Each number is 128 + 24 x the weight over the matrix's rms, rounded and kept within 0 to 255. Layers, rows and columns count from 0.

# layer 8 attention output (transposed), 512x512, rms 0.0741, rows 273-319, columns 448-511
[[141 104  93 144  98 123 148 100 151 123 146 111 133 159 168 131 115 135 125 108 122 149  98 103 134 160 122 114 166 151 117  92 142 138  98 157 149 153 137  99 113 157  81  85 170 134 100 153 119  93 108 108 103 137 145 142 151 132 135 122 143 155 152 136]
 [115 138 117 144 109 140 131 132 106 148 163 136 142 132 150 137 158 120 116 143 153 124 145 100 134 117 113 123 135 133 129 145 103 125 148 174 118 136 111 110 139 140  99 120  94 130 119 127 157 130 125 122 148 150 110  94 142 125 136 154 116 125 126 141]
 [144 157 147 164 115 125 106 116 124 106 139 142  81 133 159 116 109 131 154 128 139 158 137  99 146 140 132 119 104 104 142  96 161 109 133 139 148 121 116 103 117 153  86 111 105 123 149 119 136 125 145 100 184 115 112 137  89 109 120 194 140  65 126 131]
 [136  96 114 114 139 160 154 131  67 146  92 139  98 148 129 120 142 103 103  99 102 161 147 167 154 135 141  78  84 164 176 153 129 136  93 147 112 106 132 117 133 140 123  97 141 112 124 125 123 173  95 135 125 119 168  62 135 130 122  82 144  94 117 104]
 [133 144 120  94  91 125 111 142 116  77 129 117 150 162 117 128 143 148 112 105 131 105  94 146  75 165 104 103 136 108 107 116 130 151 108 155 148 153 108 120 135 109 138 124 120 127 137 160 152 150 125 116 124 137 103 128 172 127 129 113 100  98 139 104]
 [127  89 127 119 123 100 143 137 128 131 121 129 107 119  87 109 112 116 166 132  98 140 131 125 126 148 123 131 147 149  95 104 138 129 158 126  70 118  77 135 140  96 177  97 136 133 133  93 127 125 125 121 144 131 131 124 128 108 132  99 129  82 155 131]
 [149 130  94 129 143 144 124 136 109 124 119 137 151 133  68 126 122 134 154 151 157 172 110  98 134 154 131 133 125 106 132 126 126 153 122 112  84  95 154 152 147  75 183 110 101 138 123 127 130 143 114  78 146 165 131 117  92 138 143 117 133 116 127 106]
 [129 164 142 101 123 149  87 164 141 132 130 144 133 109 174 108 112 166 128 154 139 127 125 153  79 100 121 141 118 116 119 122 112 130 159 115 122 104 145 116 115 168  87 129 142 141 125 128 122 118 101 138 105 118 120 172 145 153 137  97 142 147 137 147]
 [138 134 121 174 139 161  89 123 129 113 125 106 158 140  88 134 137  92 141 137  96 126 128 136 107 176 129 134 125 146 157 181 150 144 132 111 114 165 122 103 164 106 157 141 126  85 148 119 137 122 121 118 162 121  88 144  98  93 104 120 134 155  95 108]
 [121 115 136 104 141 119 121  82 113 143 148 139 148 119  81 115  82 132 158 150 114 150 148 125 113 154 162  99 139 129 129 130 147 129 105 133 124 122 107 105 147  93 181 134 118 123 163 141  70 126 129 149 131 130 125 129 148 108 159 142 144 137 125 170]
 [103 121 134 113 116 124 110 150 145 125 116 132 119 114  90 143 128 143 120 129 123 122 124 124 123 109 153 154 165 116 123  85 126 143  99 129 144 110 163 164 103  86 165 142 168 134 189 145 145 139  82 100 126 137 108 137 128 116 117 167 146 134 137 100]
 [119 138 141 114 158 139 117 126 113 116 133 124 133 103 197 124 137 114 147 137 108 148 128 117 113 175 135  95 100 107 121  67 129 139 140 135 155 143 111 110 120 217  47 136 139 107 124 155 142 149  97 127 131 132  97 180 109 115 164 144 160 122 103 143]
 [125 131 100 128 147 116 166 131 168 107 129 116 124 123 185 150 101 131 122 141 142 152 108 148 140 145 160 124 133 131 127 107 141 116 142 110 131 105 134 118 131 162  61 142 118 123 129 156 138 117 112 125 120 133 140 111 109 176 155  95 111 138 145 109]
 [137  94 143 112 143 131  79  99 146 127 117 142 115 141 134 173 110 115 116 136 141 106 126 112  92 148 123 108 107 117 122 146 123 140 110 138 141 134 130 150 108 121 124  92 160 117 121 141 133 132 113 122 128 120 121 134  95  84 133  76 153 129 156 103]
 [121 146 124 126 144 128 110 180 119 137 110 132  85 111 107 133 152 152 147 133 120 125 144 104 115 106 113 132 151 143 154  94 122  98 116 151 123 160 112 154  94 120 138 112  86 130 133 108  98 144 108 161 120 124  94 116 130 133 156 148 136 165 130 130]
 [119 111 147 156  94 130 117 151 132 110  93 117 114 123 137 162 125 130 104 103 131 119 155 142 101 146 154 143 180 105 118 119 109 123 144 114 106 109 120 143 157 132 128 105  94  99 137 107 142 134 138 151 171 161  98 114 117 154 141 121 146 143 108  96]
 [120 147 151  92 148  91 110 126  89 127 118 137 116 104 151 123 122 123 142 150 101 149 169 131 187 166 131 135  89 129 119 103 123 139 123  92 133  70 123 170 131 152  94 138  85 145 172 134 113  84 141 159 131 119 122 109 111 113 137 129 159 123 114 127]
 [131 117 112 131 130 133 125 129 116 142 152 151 121 142 109 119 111 115 171 120 145 136 130 120 158 136 153 152 182 133 108 170 104 117 139 109 146 130 122 116 127 111 153 110 119 124 100 141 158 152 131 115 114 128 128  96 136 121 147  96 123 121 140 195]
 [161 205 131 108 141 141 109 118  73 114 145 119 110 149 105 129 107 100 106 118  82  95 150 134 176 123 102 141 128 151 104 119 138 138 160 102 131 101 141 135 116 160 144  56 129 144  97 110 108 127 107 103 128 130 127 134 119 141 120 111 174 137 123  97]
 [ 78 179  98 136 141 139 168 149 109 136  76 137 156 146 114 120 140 130  76 132 149 110 159 123 125 102 164 121 126 174 143 118 134 140 133 116 149 103 123  84  85 148 150 107 113 150 118 132 109 130 122 131 160 103 181 118 104 134 117 147 107 108 116  77]
 [142 148 172 108 126 135 147  84 115 168 175 140 104 130 156 135 146 131 102 138 138 119  78 120 152 105 104 153 125 143  93 142 143 134 103 116 154 108 118 112 144 154 104 102 149 124 149 122 120 120 119 102 156 132 132 121 126 104 112  81  86 134 144 109]
 [131 118 132 129 148 139 169 128 113 127 117 109 146 145 144 125  64 114 149  98  98 103 151  92 118 119 138 104 132 104 148 176 112 114 120 151 147 150 149 136 104 142 112 153 115 138 135 126 112 101 146 135 124 166 176 100 129  98 134 123 119 147  69 140]
 [158 119 108 130 121  96 100 118  87 111 150 125 110 131 121 137 157 139 172 116 170 102 110 136 114  93 131 133 126  73 155 149 127 150 156 124 125 111 116 141 142 118 138 113 141 145 122 143 149 145 133 141 150 148 152 132 116 126 153 130 110 106 138  59]
 [135 124 157 117 153 122 149 137  81 134 125 117 117 127  79 136 140 122 147 164  93 148 123 117 152 150 126 115 158 107 148 129 167 170 102 125 127 115 121 161 119  88 181 136 117 107 168 137 157 126 151 147 125 143 145 134 182 105 141 153 149  95 133  94]
 [122 101 150 108 129 153 111 116 105 145 119  99 151 131  57 124 130 112 136 104 129 127 112 138 111 142 153 134 145  73 125 114 149 145 141 140 125 142 130 138 141  59 216 112 148 134 119 122 141 134 171 126  87 125 119 177 112 114 138 124 120 124 129  94]
 [109 127 139 131 139 135 102 147 131 109 122 138 122  92 142 119 119 129 101 113 135 139 120 118  96 106 150 143 180 137 142 151  79 101 131 101 121  88  75 169 151 140 117 120 123 104 133 161 110 148 151 135 142  75 141 152 174 134 163 179 119 144 100 139]
 [120 171 159 114  93 161 130 132 125 132 123 115 119 142 121 118 114 149 179 139 139 127 144 142 108  71 140 108 153 166 124 142 152 113 134 132 140 114 117 144  92 121 129 149  80 148 124 119 152 134 128 140 142 113 139 107 121 104 134 111 150  78 107 144]
 [148 106 114 115  78 142  96 133 152 140 127 146 137 130 147 130 169 124 163 139 112 134 116 112 132 137 167 119 157 144 144  86  99 107 118 121 129  79 145 162 140 141 116 127 117  72 118 163 130 103 123 117 109 100 125 115 163 133  77 132 141 119 134 117]
 [137 131 118 125 107 112 163 172 111 143 102 133 111 134 128  68 113 126 137 140 141 181 166 107 163 151 123 155 156 130 114 145 116 128 147 134 104 134 132 143 146 146 126 142  90 150  88 121 101 142 129 120  99 167  93 157 184 116 126 166 121 105 136 135]
 [124 121 101 115 144 159  93 146 160 124 180 140 152 114 194 143 132 118 108 160 129 124 150 138 130 119 131 111 104 169 133 130 107 142  76 121 112 119 133 122 129 171  67 128 136 131 130 131 111 139 136 120 135 115  76 159 147 153 143 101 107  78 148 126]
 [124 129 132 125 121 128 140 143 126  93 106 120 133  85 168  99 135 139 138 122 124 153  93 100  81 121 145 110 126 130 124 139  90 120 122 127  95 128 116 149 118 160  87 137 145 124 112 105 140 132 122 127 149 104 104 132 118  96 116 165 130  94 130  98]
 [137 128 148  99 134 121 119 135 136 113 130 143 139 122  58 137 120 149 103 111 113 124 131 149 150 131 107 110 120 110 104 133 136 128 133 109 168 107 119 104 124  54 216 140 123 115 127 133  83 128 126 103 125 114 163 143 172 129 105 132 145  98 125  91]
 [126 142 152 122  95 122 127 145 145 112 101 111 128 137 124 130 140 131 122  86 139 126 164 144 115 140 157 127 144 135 141 111 142 142 159 185 126 139  72 152 155  99 135 164 147 132 126 156 128 120 135 116  97 117 127 158 133 118  71 103 149 152 118 149]
 [134 121 133 120 133 133 120 126 120 102  83 129 132  87  94 133 151 133 109 130 131 136 129 143 113 119 109 121 137 157 102  98 126 125 125 116 179 128 145 128 147  85 177 137 128 136 118 133 145 144  91 141 173 143 121 161 125 121 146  87 118 136 125 102]
 [146 121 148 152 140 134 123 123 129 129  88 131 124 111 110 106 151 141 129 142 102 135 131  99 107  90  96 128 128 113 128 183  72 106  83 119 128 109 122 172 141 115 163 118 153 129 128 146 110 158  92 101  88 119 102 116 118 104  94 135 180 134 111 130]
 [149 132 124 118 117 117 114 183 186 113  86  88 113  78 138 111 121 130 123 120 169 122 140 114 152 101 108 158 136 133 142 130 127 109 148 142 165 137 144 161 132 123 118  83 107 146 161 135 138 136  87 134 160 120  97 139 175 138 103  90 166 135 158 126]
 [128 159 122 137 132  99 134 143 115 130 126 153 150 144 114 159 127 130 139 163 159 101 128 104 107 122 117 156 114 154 123 129 141 119 126 157 146 133 132 113 136 110 152 129 166 106  92 112 131  80 117 115 131 135 109 134 106 148  96 116  92 150 147 132]
 [164  94 110 116 143 144 140 122 125 136 131 150 117 165 125 130 112 130 109 143 133 112 118 121 158 158 120 147 114 147 136 138 136 108 136 139  98  99 142 146 138 121 131 132 104 136  99 120 117 112 131  97 115 163 113 168 130 140 125 128 160 105 106 140]
 [142  96 148 122 134 134 117 113 133 133 126 135 146 109 121 114 124 115 126 133 131 103 134 119 119 137 159 144 134 165 106 144 174 144 133 150 142 101 121  98 110 135 145 154 132 145 133 139 118 125 154 161 126 106 120 173 120 152  95 107 137 157 157  67]
 [118 140 113 159 134 103 111 127 163 149 155 119 111 133 103  90 130 120 103 124 144 119 103 159 203 105 116 130 120 179 155 151 113 150 156 137 174  98 119 140 106 132 152 153 107 137 115 119 139 172  83 127 124 149 107 169 170 148 131 135  83 110 121 161]
 [142 103 132 111  77  88 130 117 103 144 110  95 144 159 209 120 120 130 142 111 122 104 117 110  97  85 118 145 136 134 135 127 105 139 134 105 137 201 134 169 131 216  37 138 118 108 150 140 148  98  99 133 158 146 123 131 164 139 158  89 120 143 130 130]
 [153 146 137 143 129 146 110 130 124 125 135 139 102 148 181 133 100 129 147 135 149 144 127 160  86 133 145 148 172 154 142 100 133 147 113 149 129 110 113  96 155 178  69 123 167 111 138 129 124 138 140 144 126 102 102  90 116 101 101 132 112 125 126 148]
 [154 109 111 119 133 129 144 119  68 118 105 119 158 121 146 145 124 139 104 141 140 124 151 123 162 135 118 158 164 120 122 135 141 124 123 128 141 128 118 144 112 136 118 144 154 132  91 137 154 140 121 129 193 100 121 115 119 106 143  91  94 163  98 145]
 [131 110 156 109 107 142  81 154 112 119 124 127 116 124 115 127 137 141 110 156 142 157 115  84 118 146 139 135 104 135 116 139 105 125 134 135 119 159 116 113 101 103 139 103 158 117 132 163  93  67 124 124 174 135  94 140 113 132  80  65 114 163 151 136]
 [113 109 160 128 153 165  92 173 183  97 134 130  63 141 115 101 138 118 134 111  94 176 152 108 167 116 135 148 123 154 108  80 118 137 140 153 206  89 125 129 132  91 162 122 119 128  96 146 130 131 113 108  95 136 127 128 134 130 120 135  97 129  98 108]
 [118  66 123 120 115 129 103 156 172  99  97 109 128 120 143  81 116 140 128 110 114 139 127 107 143 110 126 114  94 158 120 128 104 138 134 128  78 129 138 167 151 112 111 122 168 109 126 108 138 110 161 152 165 142 189  74 142 129 132 150  89 127 138 132]
 [120 117  83 145 142 125  89 120 135  90 152 120 125 122 128 130  88 138 135 159 112 102 158  92  95 142 110 130 112 106 132 126 108 123  97 112 119 112 140 124 141 119 131 137 122 109  95 133  49 132 117 114 120 125 106 119 159 115 138 118 125 174 137 127]]
# layer 8 attention value, 512x512, rms 0.0746, rows 274-319, columns 448-511
[[127 105 116 135 119 126 126 125 114 164 116  97 123  85 140 106 105  82 144 150 138 133 104 135 109 122 167 119 109 129 125 161 140 115 151 111 133 136 134 118 140 120 117 110 130 134 169 186 108 129 120 137 138 133 129 152  98 147 121 116 158 129 138 127]
 [139 240 134 111 122 133 121 137 121 136 112 114 123 111  79 153 112  96  98 130 162 135 133 126  84 115 112 151 135 116 134 122 120 105 131 134 129 138 146 120 129 136 131  71 154 179  99 176 114 125 114 148  74 117 160 147 150  79 137 119 140 130 150 147]
 [103 149 118 135 112 116 147 128 134 103 137 130 152 105  68 158 168 132 134 115 163 135 131 126 148 111 144 169 143 126 118 144 133 136 153 122 154 102  99 152 120 111 123 109 120 143 100 106 141 129 135 130 115 196 112 108 138 159 118 136 129 118 139 131]
 [112 160 137 147 146 101 109 118 140 159 140 126  88 104 149 141 102  71 135 120 103 127 133 116 122 127 143 162 124 143 127 186 122 138 129 105 134 137  85 145 117 136 139 122 126 126 115  82 123 140 126 108  83 113 123 112 104 101 158 157 119 161 115  96]
 [115 194 112 149 130 102 133 131 127  71 113 174 153 138 178 171  98 107 106 138  81 119 129 122 117 122 145 128 124 110 146 145 117 170 126 107 123 118 124  99 129 111 110 128 106 117 137 170  84 131  95 141 148  96 111 135 159 119 150 118 125 135 130 134]
 [113 137  96 112 103  94 143 132 135 119 133  78 124  98 131 117 112  95 119 169 148 105  94 119 164 131 160 131 126 143 136 205 142  84 117 165 140  81 186 101 116 178 114 123 123 106 115 129 112 124 136 123 129 114 127  99 135 132 131 139 137 135 123 127]
 [119 109 118 133 164 133 115 119 143 125 118 128 123  92 154 142 165 112 187 127 117 132 139 116 136 128 134 148 125 107  96 176 131 105 107 106 132 142 138 138 167 149  87 147 112 114 149 109 122 146 156 137 176 115 128 136 109 118 105 130 111  97  98 154]
 [115 131 103 122 139  78 152 136 105 159 123 157 166  84 118 112 119 122 136 130 105 160 123 121 139 132 148 112 118 113 130 100 144 110 133 166 104 133 145 126 123 189 122  99 111 140 132  59 140 127 153 147 152 107 126  65 125 176 120 111 140 141 125 104]
 [120  63 151 131 112 147 156 163 137 129 114 108 173  91 151 155 136  92 111 147 124 140 126 130 152 106 135 125 134 133 128 115 105  66 154  91 152 120 131 128 144 104 107 112 103 145 105  87 139 127 113 115  81 128 140 114  97 112 137 130 135 157 136 125]
 [143 135 137 143 138 123 121 128  94  91 128 133 170 171 104 127 113 122 137 186 147 118 137 132 141 119 134 133 127 115  86 165 125  90 157 138 118 143 149 116 111 144  70 124 138 108 237 113 115 128 123 150 156  99 115 120 134 119 142 140 113 150 129 106]
 [108  62 161 136  72 111 117 127 126 179 124 126 119 142 124 151 119 159 124 113 150 126 152 129  80  93 164 146 137 149 117 188 121 106 135 156 149 157 123 105  75  91 108 114 129 116 197 133 119 140  92 133 160 120 135 138 114  91 115 133 115 122  97 116]
 [132  95 100  89 135 145 120 131 129 145 125 119 164  95 158 136  90 114 159  80 135 145  99 129 159  84 135 121 135 118 138 109 111 137 104 134 141 133 146 172 113 133 132  96 113 142 148 103 108 115 102 114 120 142 139 133 129  70 140 131  88 137 108 152]
 [116 151 114 131 132 124 158 138 110 117 128 131  89 101  94 124 114 134 152 170 149 104 101 139 165 133 115 179 141 124 135 120 121  83  97 146 137 116 122 140 155 128 151 129 109  89 111 112 137 115 127 124 135 107 117 135 128 125 105 165 130 123 136 142]
 [134 137 126 163 155 166 117 164 146 155 132 158  71 139 132 165  95 116 125 122 187 131 114 121 178 117 160 131 127 121  90 167 135 170 149  86 133 133 167 157 124 131 129 181 137 126 135 143 124 144 152 129 144  75 112 102 137 170 169 126 119 155 135 150]
 [129 173  68 131 145 142 114 108 126 121 132 153 144 152  89  82 133 132 157 119  99 149 130 133 115 114 131 132 133 132 135 150 131  78 100 124 138 119 115 141 136 106 138 132 147  66 144 150 120 119 111 164 144 133 119 140 147  95 161 135 143 132 168 112]
 [118 164 133 120 128 113 123 127 129 134 107 140 173 151  96 132 120 132 132 184 137 119 142 149 175  99 118 132 115 138 153 139 125  90 148 120 159 122 116 110 160 127 136 121 122 172 137 146 121 116 105 134 166 141 150 143 134 116 131 103 156 141 137 128]
 [119  86 126 141 140 128 129 133 130 101 135 112 152  96 127 145 113 150 135  94 115 123 149 129 163 134 153  85 128 132  86 102 142 124 189 125 134 116 157 149 170  90 127 145 153 131 149 141 134 116  80 139 102 140 133 133 127 121 149 137 148 104 159 127]
 [112 137 124 123 146 126 131  91 144 154 124 150 131 154  60 152 167 113 123 154 116 117  95 129  85 127 161 135 115 111 138 158 127  79 122 114 131 142 112 107 152 185 103 161 123 134 128 116 120 117 110 127 119 116 136 127 136 105 151 122 139 111 136 121]
 [137 163 139  96 160 129 125 117 118 135 129 145 119 111 111 161 122 147 100 121 150 131 175 112  73 113 144 138 122 104  71 166 139 146 125 161 128 122 129 130 106 154 159 104 130 171 107  89 138 133 129 135 103 195  98 158 126 175 125 103 129 148 124 154]
 [104 119 134 129 141 149 124 131 119 159 130 157 141 115  93 140 138 120 135 135 187 139 106 114 136 105  93 146 141 131 132 136 128 125 142 127 119 125 126 179 128 126 136 155 111 155  75 169  98 134 143 138 154 121 136 140 114 107 127 125 116 105 120 157]
 [133 155 148 140 163 122 125 139 133 162 129  94 111 107  89 103 133 148 118 145 135 150 154 146  90 131 116 152 144 123 161 126 129 104 146 137 147 110 101 153 145 110 118  87 159 119 162 116 135 131 108 182 130 149 114  90 101 101 133  98 111 105 153 100]
 [127 130 133 137 123 111 136 144 115 157 119 119 112 165  89 137 111 116 107  72  83 160 154 133 169 123 125 118 128 132 134 167 123 164  83 158 117 148 180 127 137 135 136  95 124 137 149 143 145 132 126 125 124 144 144 170 134 103 104 136 124 170  95 143]
 [100 146 126 133  93 122 126 127 134 146 149 107 105 161 102 131 123 166 135 123 165 136 111 120 138 126 158 133 122 106  94  81 132 168 154 129 146 145 159 113 135 117 143 170 122 110 116 124 111 114 110 140 163 143 114 152 127 148 105 132 122 137 107 149]
 [132 170  94 124 127 130 139  73 150 116 137 133  88 157 124 158 125 157 125 142 159 142 121 110 117 124 186 139 113 139 142 130 133  82 116 122 125 104 170 133 156 101 100 121 119 147 112 172 117 138 123 117 140 119 151 113 122  86 140 104 137 152 129 121]
 [108 128 156 149 149  67 124  89 123 141 133 156 126 151 134  97 133 104 111 184 109  98 126 132 162 170 133 140 150 130 159 162 132 162 151 121 120 157 120 150 100 145 109 102 136 117  90 137 105 122 143 127 126 131 129  70 112 106 121 129 137 101 151 123]
 [149 138 114 133 145 130 124 127 119 168 129 118 126 169  95 137 121 128 126 122 126 124 142 141 151 127 120 139 146 130 100 116 122 119 109 135 121 136 149 124 125  90 127 143 113 119 177 172 127 134 135 114  98 102 112 115 116 165 134  99 138 110 151 133]
 [ 97 118 133 138 128  95 128 105 128  77 114 146 128 144 113 111 124 179 108 121 164 114 131 138 119 102 119 110 111 108 140 130 134 106 165 123 125 151 144 132 102  82 135  74 129 102 151 139 121 134 192  91 144  94 148  90 144 122 145 119 126 125  93 122]
 [ 95  95 119 147 123 121 119 100 139 116 143 108 186 169 141 162 104 116 123 146 130 118 160 128 113 114 102  66 143 121 121 148 123 125 133 153 136  78 123 108 129 104 121 123 165  81 176 114  84 116 108 134 112 133 143 121 121 136 200 131 153 144  96 129]
 [153 140 152 132 125  99 135 131 142 108 121 155 183 177  55 126 104 133 122 123 122 113  86 126 174 107 127 139 128 124  92 135 130  73 181 128 122 161 118 106 131  90 108 155 132  84 116 150 114 122 130 139 112 157 147 120 136 107 127 168 130 121 108 159]
 [101 176 110 139 112 126 123 156 106 140 122 149 132 147  78 164 122 110 160  67 153 126 143 116 151 136 155 173 113 111 143 125 130 175  94 110 155 122 129 118 128 139 129 123 124  99 105 164 122 122 148 142  99 115 140  89 136 160 131 121 146 137 131 141]
 [116  98 119 145 115 160 157 121 111 129 125 133 135 171 117 129 123  84 151 122 144 140 118 134 139 166  96 128 118 124 172 100  99 130 130 135 139 129 152 121  93 112  68 125 140 114 157 150  89 120 126 109 132 171 126 127 116 149  96 114 116 100 139 136]
 [157  94  73 125 124 118 145  88 155 116 129 182 160 140 171 145 121 139 116  80 176 103 141 129 117 124 168 214 132 129 121 121 123  94 156  85 135 122 150 113 156 126 116  84  94 122 132  99 128 114 121 140 111 119 125 144 121 117 153  94 141 152 113 121]
 [ 99 183 113 120 116 159 147 108 110 142 122 111 105 156  75 111  97 130 110 182 101 106 111 122 104 129 154 159 111 137 146 167 123 139 139 170 127  97 154 146 113 112 120 176 124 116 102 176 121 136 132 117 128 159 138 128 106  96  99 131 133 137 134 176]
 [123 167 137 116  99  87 132 171 105 105 115 144 111 125 109 164 114 125 115 121 146 134 126 125 147 118 150 100 127 132  80 148 133 135 178 118 130 132 100  95 104 100  97 170 135 132 142 141  91 127 103 133 151 140 151 112 132 160 148 132  96  68 139 113]
 [123 108 144 148 124 123 108 113 141 146 133 137 154 143 115 121 164 108 159 103 143 116 160 133  84 122 142  96 115 140 115 136 134 135 144 137 132 132  97 162 122 155 114 155 129 144 122 135 132 125 165 104 156 159 141 132 120 141 124 110 127 167 127 114]
 [114 114 149 147 134 123 118 129 130 124 129 104 109  97  99 137 117 125 117 168 148 125 131 134  93 128 198 119 124 129  75 159 130 143  62 125 150 146 123 161 116 113 112 132 122 143  81  97 117 126 123 107 105 119 144 122 136 118 100 121 144 133 137 107]
 [ 99  47 111 123 127 151 107 118 133 131 122 150  99  72 103 112 130 125  98 151  87 120 144 139 138 111 206 135 125  95 114 142 116 142 120  94 139 150 113 132 109  99 143 172 123 166 142 112 145 128 165 142 131  99 143  79 125 113 127 123  99 118 125 131]
 [ 86  82  61 127 130 176 125 127 125  31 139 147 160 149  87  86 138 120 128 159 116 114 147 129 119  97  98 125 122 150 115 104 118 128  96 108 127 144 124 116 124 161 117 100 136 154  89 131 116 143 173 123 117 107 138 100 122 147 119 127 114 145 126 136]
 [ 98 114 101 138 146 165 136 103 126 152 134 127 184 105 126 131 136 179 124 140 165 148 109 137  93 162 163 122 127 122 162 141 129 112  98 131 128 129 108 121 126 112 139 160 151 117 124 144 115 120 149 104 132 117 129 121 133 148 132 125 144 139  89 131]
 [138 124 133 115 115 109 105 133 146 152 130 190 103  70 143 147 142 143 152 124 113 122  97 139 110 147 109 118 115 124 133 107 128 108 115 121 136 125  87 115 134 106 129 121 126 115  96 139 100 110 166 101  90 108 110  95 124 135 163 118 132 126  92 145]
 [145 104 157 114 145 125 125 150 117 130 117 139  74 170 151 129 136 169 145 102 108 150 102 116 147 115 132 124 121 151 110 124 141 147 148 139 125 143 136 153 131 100 157 158 119 153 179 107 134 126 138 144 121 137 116 149 153 125 139 128 120 139 129 106]
 [138  77 139 113 147 154 140 126 138 111 125 138 153 124 111 118 140 146 154 157 180 129 112 134  72 136 137 132 108 117 109 111 115 142 200 138 147 135 123 163 132 109 146 131 119 120 163  91 129 111 136  96 133 123 137 130 111 111 144 116 124 135 134 135]
 [152 145 116 136 130 125 132 130 142 132 121 114 106 161 127  75 105  93 128 183 186 127 107 134  98  99 148  97 133 146 103 131 125 133 141 111 163 117 118 133  89  95 114  95 104 158 144  93 152 135 145 122 133 135 149 118 161 121 120 142 107 152 122 159]
 [ 79 136  98 140 112 131 133 157 110  89 129 187 103 140 104 137  98  97 108 127 145 114 111 131 180 139 142 108 110 106 176 124 113 152 121  94 149 133 144 136  96 136 100 123 148 105 102  88 152 129 133 132 153  85 129  87 113 143  98  94 131 103 123 128]
 [125 167 101 152 136  95 104 142 136 102 117 168 102 178 136  77 106 130 128 156 155 131 121 137 121 140 107 112 151 127 150 105 102 124 150 171 116 147 149 120 141 118 114 120 126 105  73 133 131 131 182 145 117 189 110 121 143 118 142 102 130 161 126 131]
 [153 142 139 146 147 148 135 119 115  95 126 165 112 142 171  93 150 139 126  83  98 139 119 131 120 120 113 109 131 116 136 115 139 157 137 113 138 140 118 150 125 113 107 182 147 167  76  60 149 140 146 106  85  96 130  82 134 138 147 114 116 113 139 138]]
# layer 8 attention query, 512x512, rms 0.086, rows 320-325, columns 448-511
[[130 125 102 113  32 115  91  30 114 102  91 129 141  80 186 108  92 152 107 174  99  71 171 139 139  41 104 121 122 106 173 161  70 172 149 187  88  89  88 143 128  85 112 112  82 117 189 171  61  65 116  80 169  84 146  92 172 125 103 129 192 186 123 161]
 [100 182 165 159 102 175 150 116 116 146 173 129 135 144  98 136  74 143 113 116 104 113 121 128 167 104 127 117 126 134 142 140 135 126 124 209 109 110 120 135 151  78 128 132 119 146  99 113 103 117 118 143  88 132 102  97 156 120 157 110 170 197 154 130]
 [161  78 142  94 193  96  91 195  99 129 115 193 120 123 163 141 194  49 130  78  98 126  80 126 106  84 134  78 115 138  79  93 195  92 162  14 140 124 163 120 104 188 114  81 153  68 143 152 179 178 140 100 102 136 154 174 127 103 178 214  64 111  46 131]
 [ 98 143 124 179 148 145 155 122 145 100 145 123  93 136 150 152  90 145 132 136 131 122 151 106 110 132 142 142 141 135 116 115 141 138 134 143 129 138 152 159 159 131  76 136 101 128  99 129 148 139 135 151 130 137 134 141 117 148 141 117 136 128 145 146]
 [131 142 148  96 125 138 134 144 144 156 118 126 132 113 133 141 124 161 127 126 108 129 147 139 172 161  84 126 115 131 145 115 145 132 127 137 134 126 114 117  99  99 129 124 158 123 134 117 113 125 110  99 150 125 134 116 138 106 155 137  79 141 119 123]
 [105 146 143 194 134 126 152 174 167 130 128 104 113 124 151 137 120 139 178 147 145 140 122 138 127 161 153 166 122 106 124 133 192 183 127 131 124 129 101 130 154 104 120 116 138 117 107 116 105 123 152 107 113 137 129 154 111 125 113 131 121 141 137 136]]
# layer 8 attention key, 512x512, rms 0.0703, rows 320-325, columns 448-511
[[126 141  74 118  87 133 130 151 142 138 134 107 107 158 126 127 111 138 100 109 114 115 133 145 105 111 149 135 138 110 145 141  95 134 129 136 149 147 144 119 148 123 124 120 127 157 146 121 108 107 141 151 132 131  91 112 144 134 101 158 129 149 111  78]
 [107 116  93 119 109 116 118 142 138 115 125 114 105 123 143 129 153 127 156 101 127 142  95 157 113 131 128 131 139 121  89 120 134 118 162  90 142 110 107 107 106 131 131  99 151 109 135 167 110 120 125 124 135 145 139 152 110 117 124 128  77 104 137 132]
 [153 133 125 154 144  94 128 102 156 137 118 110 125 122 127 137 132 116 107 151 139 158 144 132 153 170  80 143 143 132 154 124 102 141 105 156 136 140 118 135 167 103  98 142 175 123 109 136 131  91 155 122 125 111 105 101 130 126 106 121 136 124 122 138]
 [130 129 129 121 111 115  98 125 115 124 130 134 135 127 109 141 155 118 146 118 109 149 125 116 128 148 137 135 129 132 130 129 121 131 146 114 151 139  97 111 107 154 136 123 137 127 150 119 151 132 122 157 124 155 139 132 123 138 136 134 148 142 139 117]
 [137 126 119 141 174 144 131 109 147 138 146 152 139 141 132  98 110 149 117 137 129 101 140 147 132 116 149 132 110 146 137 136 138 120 110 151  83 106 119 118 133 114  93 129 124 141  93 126 115 119 135 127 132 111 145 113 153 131 118 123 126 131 127 126]
 [127 129 121 121 173 139 119 123 111 134 139 183 130 149 134 106 126 122 126 129 134 110 133 136 155 111 156 137 136 107 130 138 138 120 135 141  84 124 145 117 132 125 124 141 115 166 110 122 132 127 128 149 142 131 146 118 125 139 114 128 134 108 145 120]]